python train.py --norm="layernorm" --qk_norm=true --tie_embeddings=false --optimizer="muon_variant" --warmup_steps=118 --decay_fraction=0.603 --final_lr_fraction=0.05 --z_loss=1e-05 --steps=7114
Each number is 500 + 40 x the weight over its row's rms, rounded and kept within 0 to 999. Layers, rows and columns count from 0. Numbers have three digits each. The size before them is the row's rms in percent of the matrix's.

# down: layer 3 MLP down (transposed), 256x128, rms 0.102, rows 193-255, columns 64-127
# gate: layer 3 MLP gate, 256x128, rms 0.22, rows 194-255, columns 64-127
# up: layer 3 MLP up, 256x128, rms 0.224, rows 194-255, columns 64-127
down193 093:553497430468541549504506476428551519437560483527485461579487480436424522517481541416530498492480483486439479492520562503541504528539503482460492514473501518472528478542502496473493536485544419
gate194 090:460531548495470511518480451473552507447491491525482501525425484487443520517529536515490490555542524508419455520516526465448522555490471477468469476452467496545509493508456454552544583466503456
up194 091:543509512455516492512532466550541515456499477517507510518510496486494486456503434502493538596499535492431414459464590551499523538519454529488524456492468499525447515547447542560523510574487517
down194 090:496508569439450477517500522598492478441524462479537491603544464501483475482426481512532554475530519538471542482492481502522480469464579436453514544459519490490487481484503437509540545441421509
gate195 094:589491466466488475454486602537496450491436527504442472451483491541516500459475431475480506548451478425491500484473470503520484549517504468504528547487498554484531415541552560466506516511522506
up195 097:469479489454503459434556490483512439519499483423485469508427552471477513525425442491496483622529578465453530444542495454514486497550498457497483400562508511504503532487479448522495544481485529
down195 094:506469468511572520469457456458447449493517508450479542468555453520492545474483503537472548567500479508476480520520489458489435467483535524514475552529496543444447450514551474516509485445543557
gate196 114:479501480477497486499456504476525468518537520564454510518575619445492566482485520529444517493424494510471471478495395493489540512553527546494497470539539513476488464452457500531539611507451447
up196 101:503484509546479449481498504572516503495527465490494523543504476497513483462489496555448520443428483515499541470492425570538491457459516511546468488500512507416453527514493446472461491454535526
down196 100:552505414520461435557484472516584461517484448519504508520537493499536527577495485460528497520500488512602502468410513474474564532551510560454522444462542514494485500469437471513467555552475483
gate197 090:525499541492533476486577477474508491495450474418569471490538534518495515445491484460525452496503511489561498545576534450468500541517512453528522487447501509551472461431522523425449532552594498
up197 096:487577524523529565473470467508508508543515527454485471538479537449545519453448480538549577545557515572548448448528477578532473491480530540429479511481503518466503532463509470595458498473494494
down197 096:521505542523491509467502551469471431482516501529547433536497449488452528483537483496478471543498484490490447515554609485533508508568524499504430502469522567488573488512518453483452557497435523
gate198 097:522478572529465487438486517512524480449428539556545489426449497516559501446447558429560523596498469571468517429535542478500544514483544521516551459521430519488450557536550485563449500535531487
up198 097:493529526445454446519435529477478588451549572455522478532464494518425476488509471488528503487475564497502452522472476509511517406578478426501452494457503572488513483510523488462512444539589466
down198 092:504518500567517530538541515524555501500525470479495496513523552581493460545499493571434473468500430525521488521457541460486490553550454549567525462523427499535438518473498535503417584531506485
gate199 095:458452454528523534478433442462485623497559509517483551517511464491437535478429458540481484491438466465447474519509466504525448478415440497469511440470522533486551489550443517424465411512462482
up199 090:577520485550446496476430434471468492502488510571563522462447477402497484539573456449464498518559447517531499519498497526447497435532478457491517479583508423547492513546460470448488591450516489
down199 103:438578479535516605542491522545478491574497366533515443524505538501466514523477547509498505448513516506486519496522532523457447467482526441537569519549571473546512447479470457531462531459485512
gate200 097:475458487528502558470468579530488515446535471493528461552487437455562458527531493455494525534499473412555495493463555542524470486490523482505448444502521496498476471551486575489456523461530495
up200 098:462516494501556517481521443523504512533505467540538519548465531492554416508522570437531529476489523607524445482483507484428517463482516490590557532511484451456497444475512525548563487531541468
down200 099:417516443566517509548474501449559537536453529471461573551505563490552521504491496452434537494510457480570542503508449502454502498557458454550461501518450489472466445455467568488409478512564435
gate201 094:469584539567522518526606470482479462427488472542482437574533538526447534513519546469478502454465481462461493560505444506479445476508520496517476484492564545472529463439527521560486524479523473
up201 095:556510490526549463545518509581519479485581483504469490492537537526544429507603570500462471537485499521534467553469489545499462490513531479499522517485542411511492547520515436528547510529473450
down201 100:521479466514533490465554503535505533567507511503538458555513468515491471585512490477443524461454461482499473497504512470474443548552528514500476496541557529495567497440512485544376494492598441
gate202 106:548509558523494536478498447502473482475504494559461531492474547396490560473556470446553544527510526456572518557462467435493431595495486504574500501485585434461479429481517511502527529475563516
up202 106:433475439499510470473552474358481416490426452518594539476485571498437464502549532479518450547545529566516499575506563515482491454511400476521488500440487501557417551480517481464549440547553492
down202 104:437506511473470487454477529543448589536468560509503593555581537524519523412522543563511475527526510427439497538488530483491539443490499521508444554552493503512541542585484495548478539465522493
gate203 103:436467536509479470412530523546542460429449396514529476584520505590495542505565502526496555557492469515486566519516530418526499542534487506564411444480455506466534462520532475535466495457499521
up203 098:436479514540494471567556392509459496456480489485520522467494484572445542443504507469437477487495499511480569494474492473505499525554459499448476499443544477531501480515527434515489519433441541
down203 100:502455468493484511549512534527487537489451545484428557546525531459438505527502512551551461529497501534514534490417487477564496436531467496479555602504512513484499506451494498472520496506487481
gate204 102:456561576516533508536518430552500496448502474514469494552433454496607450476490486432477473504566435428572473436524536514518479517481495497522492441509528433537501482479391467519477478544488561
up204 095:513598569494513511507483482477577450519443447497504524551479472433471485472455514467482525545525485500551571426518580485504529460511516533503476524451418500543528492463440502491483510502460479
down204 102:512523496447480465543479530503483453522531497512444535500565561507463527501524459546487482539523471470461548495543499500450502512497366596483460465475589511577520502510450508423477520499500448
gate205 098:519519500589513519482483472508585508427577475469542427492503507540485529486500456482484489566501484424499395556470533448503493446506512523549481523458498465452474438499508535452512430505504556
up205 097:532510506537540462509480499485434493431485544537535519504425528425502584463515439476450425504542455489542459507497590468498495441474571500551564486518447439448396444437445502487521519538474493
down205 100:523565547426538442522428487484470462458543536574473491463514523491564527503478477533470470439571451493518532561506500498441487477531546511517506567455527480488451520607545499497463580545457481
gate206 105:548522541522474468467475479556463513439521542479482522362492559451504470499524536504516518461535505499459483502513522493488500514482484508481540488534505507432459471437484448472607535502550525
up206 101:522567488500544547453524504520462509461478480474464499432535570530550478454466584515528524525469550423523477534445545549469502499527516490511477490545492526520467531508511532473535517489584563
down206 108:443507437438500587513427485455454482434471528501470504567469450510499554470480482469554532512504497493535494454501495556530528578484494413503532464515458525508439539506507479517499495462530533
gate207 099:544497509494502543527516522498484538441498567509504453482528538492568529438470508481476476425443481555503468445483596544585531500466514557475494507466508578498498496464528471469512439521457432
up207 096:534482482471508494465483453493502531528501565447482532476563423476474505477462505541407502521495468543485460536584491525546484484450446495509384424502537542531574434456497497517494454479480451
down207 107:515498503473512496474482521507487522509511556475463549514500468487480595582448486503541579510529534513491495485528501516481488483560444558463462434499462596529418546463531508491585452499546493
gate208 101:562507524468528512490489443517557474495454498518477469482483476570532480449495563434559472398497499486540484507478499517541514496474528457534439437561495510491454431565447493580455578493524481
up208 102:540513539465471478548502528512566578489499551503477460561522451432542440443495547583456504486497575525520448546418498532509505482443511479479482535545507494493520525539480517478569496499550432
down208 098:525501431506471507497428489508511512550502444491497487541472538479453441473576606495455492490506569510495522510496501520554502420569510512525438515543459514480438569598496465606552486450500457
gate209 103:524441485512475486452524536569466511547495485467574572460441487553519507458530480483481509469493539530452522522427524460454488476503443445516536466461594518423482477510490518509469482509478463
up209 101:497479441474495569508493506523471482490516517545508556479526496480547500479589484467432512562469510533498426524481541521487470459526455490475557463462491456518490501487562406456475530527513540
down209 103:510472535493519491497541500497529492530514545546516439473488478441508456516535372457506597523458533502517594454520605579521503497541526524433439500473545496505488506485480503504569417475463474
gate210 101:506427515532492565482539483497530478466447586540632463525425484509457486433530579523485462521542504523553493531482511455520534499433487490472450485540512493538516540469487506489514552491474459
up210 104:546463506522523466566540470542568470560508505510512533492488516424506502478496525515572477552486506487551484457462475560539508526437452562459410536510561455506521418637510515513538546494562570
down210 101:468553487395520488539514505499604502500510452430496522512561539492473537447485516524483488511414519479443428484511497515485508487473424427533495469459467499537476564526554492522531523541511439
gate211 099:541491551466459582487533529501460457515529523531462524537455532453498495509500518512563495509537489472471451437540531531577521474532557502507489559491534544484499491434455547497529450469408444
up211 103:504513483465498492540444473477488533566484484528520484479544490604470494443522511515427500511491494411495494427480517492558497537503517450426487564451467492505490529495508424467555516569533506
down211 097:541569549446451480511558567458511453449511514522509499443495480483495552517511605586492533484521515479466433471440449462529530449499438493546488466475524468477582495458479555543420466517493497
gate212 106:506466518566431580534484541552501535533490543510531438502535516451497476528548507470490515468493545461465461411523474542456594508508519522478537487591549526528522515523475489562547451443527457
up212 103:502486487474541455540522521493548438480490534534485449523475529494535478491514473501516498524483546515482568495446527470504507517527482508414593520422479475466477585548566441497497465406509548
down212 104:517543496513505527472536460436493510504484499467568468459528595440489495479510475516475523512454468454526455509450525440414479491505499502492513547526525477584463496487540549450453561564442612
gate213 102:448488461488455519444427488504550440449443528523444487470475516515511503510513490493418381486445463499521517415485541525444547517559447610536498507498501502487534515478445512500473525499414431
up213 094:558440467486506511473467513480490455572514460515456409534454467461507480470495516465499562507530493556566536502462448536526579506528537448486504556514571480502452431522516563525408503522510454
down213 100:534499579548583451479476517524519428498473519539471461466585496504435521492460506464533510498510497482474481448465478507561532464470510517498407487565527470539548484475518471510506586555485434
gate214 103:467496512549464558485506428480519444484513588493511517434529421537471444462528464520505475580536562517504521557516444481556460508516514464426499530528547512470486503432508486480532517543531427
up214 094:561545456521468489610529556477513542481492450438471447539508513508467466455506518483537521488509519475524550468541564468450554526451578463494503433498489515577507555512486425471491550437439467
down214 097:468491449445487507505461559569479483530498515528456500430471483408464462482477512486477432483511514497534506574519455543573513541531593560524484510548479488530379495492536498494529470526531488
gate215 099:538527540557513552492517493520484438567558493464456428469516469509534516507529515557493516544546477478413531465497472593455525524478494474488508548429540528519450495410546465492496445541495557
up215 103:433562492581478506514571445481469472511521556515521512471455537520459509506509510495508567456452482495478456486503477436455472521510523497541475374503530414523480542551501462498470398510474526
down215 095:534572506532490518477474482493493501499511548580507438512501451420509546446504510434449541465533548406442468525529492503476486491628479524416441490468411463544487469536595486522491509533505488
gate216 105:468472469423457440506476544505464519487449460484479481492543489511562484466615513483441491534603560491492530568520477504529457537532461465552465471526518461520552510501506488520481512474422508
up216 097:500488471475479495484576523453504499492512473511521539441558458515442430543445558529527492595485459506456489539521506454522533486469498509502521533514457424481484487558517495531495570527535518
down216 095:539523493545479518513467481502544434473475605540534490548507451472476483422464543439470501514502441470540515467528384558555531430483548552500483479520471526484445469499497545589477473532493493
gate217 100:490473478453542461477517513511522413470506464486543441544465559471512489520475568523507537484468497403525463520512487562487443472533446466403529583460540532511499478497522513510543464486491449
up217 100:537515523459457471532533489572534494458489485504566476494520492531503505489479482488434510491521467476448585462467536483468489451414634531546489528515473474507526526431484560469501447485461507
down217 100:511491516474436525516556526469513492503413479397490415532524470514546516548529544542523517512501538531496536536507457537474493595505505497492484472477483447543548489502479477452495526504483427
gate218 100:479533517530513485475462498485590512478424487521447510483479467525494509471547529499543456472511459478547423486456480509507449504489453513456536507485453401496434581448514493518582500517568447
up218 097:486529453530489515432458559451557575467498488489511536483513479571537516485583482503558534469528527473532516471518516555567471460571479530452533466486478432427505488511458452452555438564570415
down218 100:512512473536494450505506473536487471475461415564484522529439479502452553592502504542545479461474524544493509474528458499555500521500496498521498534543477488490481516460568557579552497484563527
gate219 105:527541529475505531448470494538500511558485571436528484543546490460453604433559467505457492500452504508553431445474527548507490518499487483555544441538437546559502559468450486527525540475525477
up219 106:514547424514466528465462546451548497496509469477483565545434490396531544516496495470531467496477504474500448499513449568550521441448450556479484531460528498501493533482506528431503529435527515
down219 105:561486540375470516544484492482506527574452558482513476504549517508535562453434521520471433505472556459496594524461496442522472526563525522505579455496435495529504483512520488512525445546502517
gate220 091:592465593533464520495502540460513485515475510513593544493511522532458559481484503493536541455523495480515603488486459479497505505457573489543474467442480442523523476541448471528506483545533456
up220 090:532530512401468515452507495449427584504523478476519473532478463488457578472520459491493515488433492432503541509504520492400504505443435526521474449542508461484533438538456532482453474527496442
down220 094:561456537433553445561504471491515507462519513575474495515448499558477477504510472563487534584475519525484536559564474459480575478527436538474500559465484570530517494501486488546468459504502512
gate221 100:503460417525504475506470477591485542514485421552444548502489565543523523490557513493491448402496499505494548559526480479464495522504536467551402500475501543507535502501469510542575436489561529
up221 096:552465450502528483435456481568536555507487528543518506548470485522429508490518475460471512454442485543499479531456462567501460500451485551531465507448552499506458529484559424489461468466474459
down221 095:468484486533501511547452557428502525477449559568551446468525498535524586470575484518549498489514456548480493459493469475469439579543584457555514485557473435557479494508489501486463521527533533
gate222 108:531443481448509467473507513532513445488446487530555459558493465549464574480503535469456469533537497604472494449543450550499458524546455464496463480461516468463476527450472483482540484484470484
up222 100:513449486507500547502448472475525540554467450486566512502456496467517517456510511522484498520519441505469432546559515482451464497517521538507502505489453442513487568496428519475407481398533475
down222 091:515509497564490537464493508482529481454567510451459562492412470506447485504576478514551489575436514504495507553559466508500478548475476517533473511545508539522453577489549481398601482483491522
gate223 100:449556546513471428507491490507568501461396499541450428551516485497584523478490551458521488534491564485448413544482515499519563468435503511492550472497513534481575490550525442540481454543591510
up223 108:514483491462457484550474517523524468514575626473494480471518510529469516477523501493480467454518492490417474483451488442480518493512476489487455457442522538574557451523543531560503616533480513
down223 099:515547487480448437486505476506479601496558450483534555526429526542488556519520544470488487542491520543525540527432481482467544522497468514476525469468477505483455553507446507437570523429509483
gate224 096:462534487507480481442486523495437571505475525420474471503528488575478497454570507453526521552467474463483499454437471502460475476533524453447451472473496485504526478463477518531485531500449540
up224 096:462530465515469511433468494477592567516497486524448520399457483477517464485489446571526567496509529565460527469486549456461463462485522515525556428453469489532468423583527473516525488499454463
down224 104:435530400480528503488446427477495496521538533497495565498449480534468500471511533457521535574506553512442526471466445453504547426527579540534513539461444533464476436532489504463496475610513471
gate225 098:549478504473574542430446481503533537416493501479419526531471506577488483545542438498568492522548515458425452475565513513539463473491531575506497438492470473412543460518533431481467542488539476
up225 095:464456475487420545498465419443484527508397456508560581504552459479518469503434534417453558524456553513560525550435488481459488542476518462476495449507541486526454535457479540488488521494420565
down225 091:514510500503526444543515481535461482539483512523454579452497484582493486497497510524481405468461425550428549513486512477540512402484500505537519481549495418516491521504446507537557469461540447
gate226 102:446488518554589563491490473535473512510510530448509513495435529521474484531544479432467554497472514492498545517487513470496463521519498478486506498416582519423477456533549532559462539456441493
up226 098:512521530544522508470526496549464469448547551430482549557487522558518447489443457479455533480489590471442486530461504487474443408510465435559484506489449508492510410440607486523514476462481472
down226 100:556508484565500530505480467480525495533554547490506495439552476557411519508430472468473496510443473538492536569490576549458486441472510541485487497475484452544478492432523507513481498526469481
gate227 102:495538500501541530452512436478466550453504561448490449512510434528567517428539519497496515548615501515585451456529500447539542546492516401510569510467489540499589428471478492524557497476452467
up227 105:455480494481440500549559476497526485500433521470533531513481459463517484525490490542488552503510538437532513430484439533589451516537527452561442478451537610499458522477580495494487547545514541
down227 106:424468432509482545534538517509517543520487506456473481449441512559509461515487523578513532514511575498566537464492412545490454489477474444463524509455523548525428530523463561534482473546469470
gate228 102:512485479467483559546536575488526439433439551505494450470519550601486510453493526480564423493580513515537456468480534503462510504532522468418572545472430504529495500507507474547497442524534465
up228 101:534397635503493448485549487569503481473522504489565485522455458528465501527466494484544504575508547531535435501489545491525500507440478489464479584508520494576562515503553551539579499429514579
down228 106:447519536462573499573500500588481524558476500473507473503497485484460566481459527504526448533486491501498522518485488491535447410519530550492532588492454589487525557413519471453460515482485477
gate229 098:487536439514520514438462448500483528507458504441429529517496500562484495462468461502529513465545505518454533498506494478464469495524506513469475519454431507446575543463520447542478457518499446
up229 097:545518455434590455577467476493477464496516450489481555542521515482525471446515522440526550554539494483493551477459524466456563540528522523579515519523509543521494509482502552546430429469488441
down229 108:472555528475533464523487505593473458480570378492511532490487530462475427474495457469525540510493466488529470470491514477503498493484472464616520466542539530501490511465518559544537489434515537
gate230 099:565482541518551510541486491549496495515439493460490437499527532555496436525560440515480569456581444446566553532567529577466592488527483487483512480531506525478557435476473515527578461485500520
up230 097:452423521524478461566516566499545536444481466518369517506547535473513507425533491487507471505549532498563541490505502501487450540527462435457402478499515490533392471499453387485469485431449494
down230 097:534518584482564517504556566471505530474521526473489505534491540472487509439532429503558535530502528465524557513485474420562471509468463483403549496471527490512530481427561480535482499466480535
gate231 110:502489561477536531439548538501518553454573498520460448494463510468525512515551513451538509500461462492459477505501546482442475573494461528482465512522482469477486500441510476463452541498519440
up231 112:534513474506542466423569612524529531507470505582538478499481516477514551546585532453560477593523513468420451490474576490442469510456522543468440444495487459455562502509472499450433521480516457
down231 110:495498542414449485442515503504503535527485557470505414429512528523455488527493587493488470523402541479497520461484452553446496534539468520513453454546499550501467542497539448432509500464432543
gate232 109:469482518550492453531498426408492483451493481456510456593511469459428477364471492450486532510489490448489487512542517456533546443507502507505513529510408567492594558511511467497449501440507486
up232 097:489513516523426553494456499486554513485565482565547455451489491415477471512503477514455555484543488484510492452537415503520468531490538497543430515527478490463529567470459488470452504539553512
down232 100:511517547547385417479507504439507528499606532573476482517543482460458439528533551489486435470485516475542511579556498568551596513515548504446582431554438546445518488536551520514458444526528506
gate233 099:463509547519536527489441550492459507471463529485524509480490510560538505523585452362482626479475508542454430509501428502451489546547530497439504520493533484550476464542504477538506521429520533
up233 104:481456448427475462484520522475424499567477416536460491475468540512509486500486485443591566491511469556508489502502438530389497530554462459452524501551511512512493494504388483531425546561508525
down233 105:521502496488552533489529521520439525497497524506464488462430495553446515541432511497439587532547494557506439440482458429532488526505484452482498608497441481579486451552551541425507557542434466
gate234 098:536518513429457537483450469488478471483475479459498496465506488427471528523437484518560480466513465518528458487522561505484472495444578446511504481470506458485471489556494478535550464531492562
up234 092:532516514518502465460522471419459426491517480471495563572482575495540441538524530527470497486482497491494488544506548531481531534470453516447514521451463522530493469485519526544462525462488466
down234 093:571497568532488485474535480523540552495521540504524511557489473497556532523550483461528495462528505507469519515478475478455467499454496554535446426476472495469538458494498496451591518563462484
gate235 098:542478505517568502486530466529579499475467526582478478570476520496490480513578499494496486509466523491534470601507549418452465507529444505551510539477528540488529517557473407550549522517472459
up235 103:493501465501526510624547526535523463492536565493516533508507438501485522490507477512558452527457525546556438475529561503493500526512548521484451460551464528507488513496502439434515436459546519
down235 099:469501517483444477527480556477491499469450524487488479451508496459598560528545526509527463503504478484493514434489446472429460447523508538456500556464535544540527524492486465431500484468519519
gate236 093:433485534483441512484545497512522483515434533477574460480429499518473518547578455456564571456487534540495509417472496498552419482506554474505473459513502574492525495505451513464478566547491522
up236 096:433427570518443542571431497493563461460519508512510523487431477476485557493516452553438497508489560483583531510466483531521441505522539537511489480513529520540485524532466489486484490537520444
down236 095:522488468480483440454485507509520535528520510482505464558384542559509443505594441513523509440539512500526523463579469456548516558402496476531496469512489538486541487479476528465479570530510491
gate237 092:512500473503406467455572530452567513483492488549479471543414531531560484483499466476584495471455517469490515568473487502489516454508431450485603539452527544470530504510499519519515442486473485
up237 100:511461470533476535508467462524545535518470482492507464466454464433599520518471575563520504512483440511486499561482537553480490501461562547462430514580442504503548502483486510557415457494493494
down237 100:488453552490422499502517554445490442500489545502534474468581563455418403433519516466537535500436508471512430536487533542436514530497441506551427511495554473444516522500472523475505541504450500
gate238 107:546566482501458532493557459475548548476458499461457489454514458517487505529481489478522518550506547519430488489508456498496435502504506541531485560565512503477647517481512536554545420494439496
up238 108:431522443485512466509491521493494427495533459422464426481550494471490453463508478497549556487510515464568497480455487527427450529508489500560434517482481541574493465506580492519486539475442485
down238 108:508453452486485489443491441485490498503478492430515526531459466527476481461567514484500523509516462436497495524512455533474450524464534503537459536485536576500510476555478472492514475524508486
gate239 090:581472513531507561487477460454552552485458497575483434465554521534472459500446494500480548439502447519493505463486399465504512565544510523472544546553512500562510509457473502599493496484462453
up239 099:543479473519493477440509483465463455554540532512551561494495481508584451484553600479539395427521467510546505466585575514543514470480548459491515453484502554474482531563497453501497508439539507
down239 093:475496517498539499479552497459558500541493505474498418493411469443447591541466502480510478475530524516476584503561461482522468500513493503487479437594483437446509543524546479566490497537548433
gate240 099:466442521417525432457523574488498524476546479423499494549493471505496526457488459549492476471432496457470461515404481515577495497471438545537500427432496520439474506466509574486462421482497449
up240 099:520466531499522476502553564539461447484505409420471545459479477515526491544599471455454501477591524487524510469563499516535558514455525486516526583514453516453486444508569490550564485460498430
down240 100:538517490478527572505507484490500418571490521490531460461477506503494462447555538520491482486529512501454555485509536475480485484513530452456458450515463398447532453518481484463534552457540551
gate241 100:536515528507481606430484492549469501455467482508495444516510444548443471499555548449502508440508483487440467545513538565476466487460524509545497483477528564491526546534469491540528515483548506
up241 093:505576542461493467518381491521528515464452459454495530515559492519521496461463501527437529507549562479449477458490507430482464544458420487501479517460537494548502484508523540460510484446504543
down241 101:482520555435534470550487531476492495512573512504567506523515480477552574457487532466542415585476473435497423491490513464452472553523507538487455481468578523487486561470486473461549442511470509
gate242 105:504505548499507534490475489495541522533485535494565459450503522578462554546523519497526488497489467480498439483499482500503495488472436498472489467573552468469427555458526391423508549430459505
up242 102:456498510549496507536497487556471520505446555559575511486563399544498527522505497438431482552505558462483550512547473577493502509575485553455491454538547532489481540466507527442521576476474510
down242 095:529550458493563470424514486502527458543502515531542507484456528502440462566557525527470481456468459427539497533449557466489515466493514468542449431565499431465426513466538493556556509491574474
gate243 107:481447461506501518449536488518476549415537430537489499594424449511497561459436511476509508418464475440525527484474542490481479557470464438529488493530528504466608516496466497508530467508415543
up243 101:490526491504494526534625517446494451617503461575492525459499454498428497456478470509503504493480513472503471483529484436482491535543528494521531427556541483524490468518545465504476466441446547
down243 103:552527526435501523526522500483537482496537552479493516553549562494505450489548528569427580480521500575402517510489545484525554447507548495474510552492477498440489483517513412494598456488432519
gate244 106:401407459513516480490508535524470506555523465472541487445505466540503612525414477504461456512490472445512472490444478502427510500478486520498503552452633586490529529508511484505514462506531436
up244 112:466492465583508471508526467569510566471560448458523503572455515453463495471511512602537484533429529483511465541416478433510518469539466460522500511485552541531530540474454561456455427525546482
down244 099:516410462453553504478556432525549503457497585527477543560420457497577537450499459515470475556493511511383491515560429484523493501457504507489510514511553469550501555440518592507500467479515525
gate245 096:474367525510478349502512494532386506419437477442531503509525459496453519434560465484489455515556513518470531478504502491442503560504492454449479486512505548543510487493448529530488524522470470
up245 098:494552530552497523552516449503526499491553444470477516552476498547422419502493503497534505462462509489464449522505456470520527517464554513503462523485497536442521548487498459468448532535515547
down245 093:475593538503484524513438496497491439475552483458543526494511505452481526541557505475462466440487501523515541511493499509466503558496548475528440409603511477475496527472478471510538465540518460
gate246 102:457556484500510519516428553529506561531490490490472451527491539547504522557545438442528534549487530469510535430473554556485556531500542551490564464422525539460452407585510477494533535532534496
up246 100:536475420532486538524468416468483569503489502526504511501517464440565486492471409435488536591463559485504544499466544561526462510490502548507469543546572526461512481537499453481518547529539416
down246 099:559454471522501512459455471472440512556538522537498444496481519490457532524531498500562440506502460494580481510538518497538509539559425518464500481509546530480565535471411507500498533456477425
gate247 101:416550500502455517441438444528471564538459486462517554561462515458471552390458521487452530501405493453501491474481546539525527486471508515520468480554496580453529536516518519517467562559540517
up247 094:529456527532451544511421492513489511508521489472469472529479430481462502483498549501483503501539481572522503498517393518485530467489454471446495419421504505547516503475575507546509527535490541
down247 091:500485476522486460467451483534465432478478461508494448511461518503396433426534518590556450503482488510565496543548596506528496459465438481423426539542499485529524507549505533505508545494484492
gate248 109:490526516512436539494484489463459555437525562527561477477451494471467517536553519482442507509610505540505429509592481511427510498500398512514527530503574550479546542452524440488494426472430474
up248 105:528460479491458482524534426546492525541502495487470548431501427544484484414398494585492476439455527476454550579495472437445483517484453476510507465527544438452437482565506471504494524533471479
down248 109:531464524486536461515536459463420484471514476527487473469507523478553562423442527470492474505493552505508538482511488529451476479410529499478511502468509556596470473515482456586501530530555544
gate249 095:497499508467444428563453523518443454504460536472489488528433496506463468448506450480514526520516511567424472407494516559576516535486563393499491474461494523473474476517544521537527475519469473
up249 091:388493532478580482497556451534474533529494529526479485502467492559505546483544487505542451475458487544492452473490503566503560461491494544497457424478491505379421497470475471507503456531475513
down249 093:585485488485513513509515464479508463578482470549478497477503506582480491501456481457510519515485499477491438521561544464555532569469451502497534486452518497535470513447470558582505436483468472
gate250 100:568462507497509501596525489467532494479453472542544446425476483472514517462506536464481515517583528494565470544403469505452474513496426552519434478541502488559456500455469507480481480448564455
up250 101:498441473491504471485495473520502494513567539495495469466488518552563540459458501529547534489552514518486496548481545489563502499468467499453527483573475468603495466455531582462557500444433468
down250 102:505477516470535529435525467468492432499454577496488464530458545549452432554484466518523556530525496522464468503579492496501553471493475490419494528420552473506501549497512537484423582467563540
gate251 113:553552517421437494480549498500578496526471438508547513498507417459546534523517544497526519479493499494537450473411465535484502554479483505507436455448529600497452471469517617541483465436515457
up251 097:488507486522492527477545571520467457494473523443521527478480539494516561533488466510480444487566533481559527522549566464568528534593481467426571497526487525448552505463531494498463452521539479
down251 103:528455532493496580502507508501453517408435506465526488496498530452467443497471462586471505439563534571484455489544534442513535454545530482504587555475473459487553493486507504560556514486495472
gate252 101:518473530505568473468522556469461530416497484493496513552478499456526550445508453536589501502491486494415509490527456566532497446472512465460499470386494429501551578500500542559505520501511535
up252 099:492591473463493481575476442498486509438524560498482530473510434555532493516500463550537499514515524527438504500523501497399497522536474513489524518548492500482466513555543432583624520519500531
down252 098:511518488528449514519547529476483485510505481495562473523565478494501505545438511466499406428496489479484576425437504475462475539457497511485498475559475551533494443456553370493576485505447489
gate253 101:577434460490480502502483521468400427521481487557517502487466470480429540577511495489437497441479430466444491508567455487515467499480496427503540512465453516427528474464503501549503444556568467
up253 091:502462515513462497494433497500495478525578444458496505528514454468442500468603525417428505541480493503474527503557444503489478474531446507530539509507491529498488493459478492553441510531541520
down253 096:573478486519513495561549510536435428513509477510533483559463515439483472595516502492459518463515397519441483477545527521529498523509516539562617482497499495471459448446513519519480533479581547
gate254 100:534479527505559489501505501454497487450444529555525475505493454469517480495446511465447510475502607520492540408481545438491509503547498526521467513488610469507529405462490525583528439424556453
up254 100:407540473471526507517472490493521445476434507488514553489542556527541440513504502478604461469523499510535435458575452539463517604533526453503519480475474488600486592525511522508492459425512431
down254 104:462479432510477507511440525491508503546552375536506521509491505525605552477481521524604492475497507515546485524522502473453456574473537516512497537482424536500505534500460458545512471512469549
gate255 092:506510505512514518463478535501571555540524422504513463475547458562517481384535469491497573481448510524424565528539493473524453424466515536499536538430521449454476537527512558523469534500504481
up255 095:502460468537547500516448444483522467520510535511409456441483467554454517478504546555495449451497479466540396464582505566467532486431449498474549470490485545539512451555511521499573536541512498
down255 096:488498415522584454460448508465493545520502502496505422543492532609595464500467478494420532529467502546489502485551525555501527443467527486508482506474487512459437420537541496505503595462460513